Each number is 128 + 32 x the weight over its row's rms, rounded and kept within 0 to 255. Layers, rows and columns count from 0. The size above them is the row's rms in percent of the matrix's.

# layer 5 attention query, 192x192, rms 0.0881, rows 116-122, columns 96-191
size [ 91  93 103 100  92  99  92]
[[143 114 111  84 145 129 115 176 128 103 189 139 121 135 172 164  96 153 130 153 138 135 117 150  97 114  95 113 115 113 141 135 134  69 116  88 133 161 148 180 107 109 143 148 152 118 187  53 102  72 121 119 170 127 116 228 119  91 120 171 158 106 135 114 185 165  84 158 146 147 141 130 180 173 104 125 129 137 189 115 121 146 122 129  70  97 145 104  99 105 134 129 125  91 151 113]
 [128 107 198 136 146 136 103 138 120 114 139 135 128 112 119  80 109  57  86 123 165 186  89 203 148 130 174  90 118 101 126 130 119 128 144  86  93  95 153 114 141 144 108 143 189 200 112  74  83 106 151 121 113 117 150 171  88 165 187 174 142 100 145 130 134 134 121 123 158 160 148  98 121 141 143 161 165 144 139  60 100 131 102 150 176  83  95 118 132 107 171 157 148  99 102 152]
 [109 116 134 128  94 122 138 102 153  81  59 151  99  82 183 103 137 108  90 137 103 137 103 130 166 206 157 123 181 156 174  70 152 118 133  65  96 167 127 102 144 134 102 140  96 147 115 131  73 174 190  92 117 133 161  93 110 115 139  54 127 101 173 152 131 107 109 116 156 119 133 115 107 131 153  72 158  79 142  84 227 142  77  89 114 125 116 122 129 144 185 156 151 148 176 119]
 [155  99 123  64 194 160  88 140 149 111 118 113 133  94  85 128 113 126 138 111 137 111 145 117 118 141 101 154  85 147 173 125 103 124 130 119 120 164  81 101 100  82 122 126 130 150 159 126 100  82 124 140  89  79 146 130 127 104 148 142 146 130 124 135  68 123 148  87 138 134 137 181 133  78 119  80 117  78 145 117  89 116 102  81 122 111 151 129 110 100  93 132 165 169 111 175]
 [103 166 102 156 129 120 125 121 155 126 118 125 107 194  71  89 130 122  81 123 115 137 115 131 161 170 180 145  88 136 105  95 134 103  66 115 135 153 133  79 146 169 168 126 131  84  93 150 149 161  77 168  76 119  92 146  91 195 181 128 166 112 108 120 138 171 181 147 124  99  67 128 152 112 128 104 176  98 250 144 202  79 168 124 155 162 173 129 155 129 139 104 118 134 104 142]
 [150 178 192 175 135 154 115 188  69 181  62 122  90 186 133 101 125 177 147  95 123  67  85 128 154 113 112 107 131 127 138 123 148 138  57 154 149 132  86 154 131 131 166 109  93 102 137 144 133  66 129 135 142 143 173 120 214 167 146 100 145 133  98 168 153  62  88  97 155 140  87 173  47 112  89 126 157 103 155 102  47 146 157 118 172 135 163 106 144 149  69 145 166 121 151 101]
 [103 155 132 169 170  99 129 157 107 189  71 170  99 115 121 140 155 178 112 119 101 157 155  82 143 142 104 161 132  76 157 113 143 114 172  49  98  84 139 135 119  96 204 156 176 156  84  85 152 121 127 189  98  76  67 134 105  58 183  95 188 126 136 135 161 158  89 139 118 123  92 125 143 137 128 208 130 161 164 135 134  96 122  90 124 161 162 175 114 114 136 151 144 164 152 136]]
# layer 5 attention key, 192x192, rms 0.0887, rows 116-122, columns 96-191
size [ 90 100 101 105  90  96  99]
[[149 130  82 147 154 168 125 144 164  64 117 149 129 118 128 143  82  90 174 140 101 141 127 120 154 176 140 135 101 103 139 169  84 204 127 141 122 152 155 136 144 120 117  90 144 134 135 174 151 152  80 133  80  93 103 119 190 145 150 196 124  83  89 186 169 155 124  93 123 145 145 162 168 133 129  92 164 167 142 126 138 128 151 121  99 129  96 188 109 149 166 101  84 116  83  96]
 [141  70 127 109 138 108 134  76 164 153 122  75 165 120 148 134 188 150  42 116 113 145  98 152 123 100 137  89 156  76 132 110 157 190 106 117 108 158 143 100 107  98 114 130 181 102 130 148 159 100 153 134 105  90 139 148 121 151 173  75 127 167 116 132 161 180  88 112  71 169 147 121 129  81 136 191 141 174 125 105 121 148 167 132 172 104 107 172 111 131 109  83 144 130  71 189]
 [151 121 212 176  85 135 136 136 138 196 115 133  97 157 127  84 152 118  98 130 109 186 134 148 151  72 135 125 142 132 130 120 139 133  86  95 120 167 139 129  84  83 156 146 145  84 103 152 138 136 146 134 103  93 166 168 154 132  65 142 141 140  52  90 144 148 115  75 165  98 158 163 103  99 148 104 145  77 125 122  87 163  77 143 141 172 145 119 146 160 168  90 116 197 118  81]
 [143 114  95 108  91 163 110 114 114 145 134 160 188 116 177 128 130 122 169 115  79 180 117 138 113 129 167 116 134 124 143 156  89 129  87 106 137 179 116 155  87 103 101 119 141  86  98 106 142 156 182 108 113 147  60 114 172 139 155 145 104 162 118 116 136 102 149 110 115 129 125 157 117 174 133 120 116 189 148 139 123 160 108 111 130  66 160 161 101 107 151 137 158 151 122 142]
 [128 113 124  81 134 132 114 118 163 107 112  99 127 129 123  40 118 144 144  91 112 134 170  98  93  82 141 140 131 150  97  88 132 112 133 118 166 122  79 199 136 126 129  85  73 175 117 196 126 159 154 173 142  88 118 157  73 179 127 140 155 211 207 102 115  93 179 145 133 167  95 140 177 169 143 163 115 104 142 225 117 164 123 158 128  45 180 164 125 153 127 109 151 128  44 151]
 [131 158 149 131 147 196 162 149  82 134 157 106  71 135 139  44 140 174 215 144 151 140  95  97 142 124 119 133 149 119  83 183 102  88  81 112 102 113 103 108 108 180 103 106 122 110 215  79 107 156 120  84 132 153 119 128 132 155  99 131 126 138 141 154 135 114 105 115  81  85 148 126 125 169 120  96  76  85 117 149 150 149 108 104 133  92 114 104 107 109 103 129 107  94  94 135]
 [111 143 154 124  93 195 186 138  87 131 127 124 148 129 121  94 140  50 110 165 168 139  92  88 127 201 131 117 116 173 116 173 141  86 137  78 244 138 143 110  82  84 105 158 106 198  51 106 132 106 120  99 125  76 137 118  59  83 176 168 112 161 125 128  85  98 138 113  77 197 133 122 105  87 167 135 148  95 133 115 167 135 153 136 129 131 139 119 140 128 102 171  79 120  93 124]]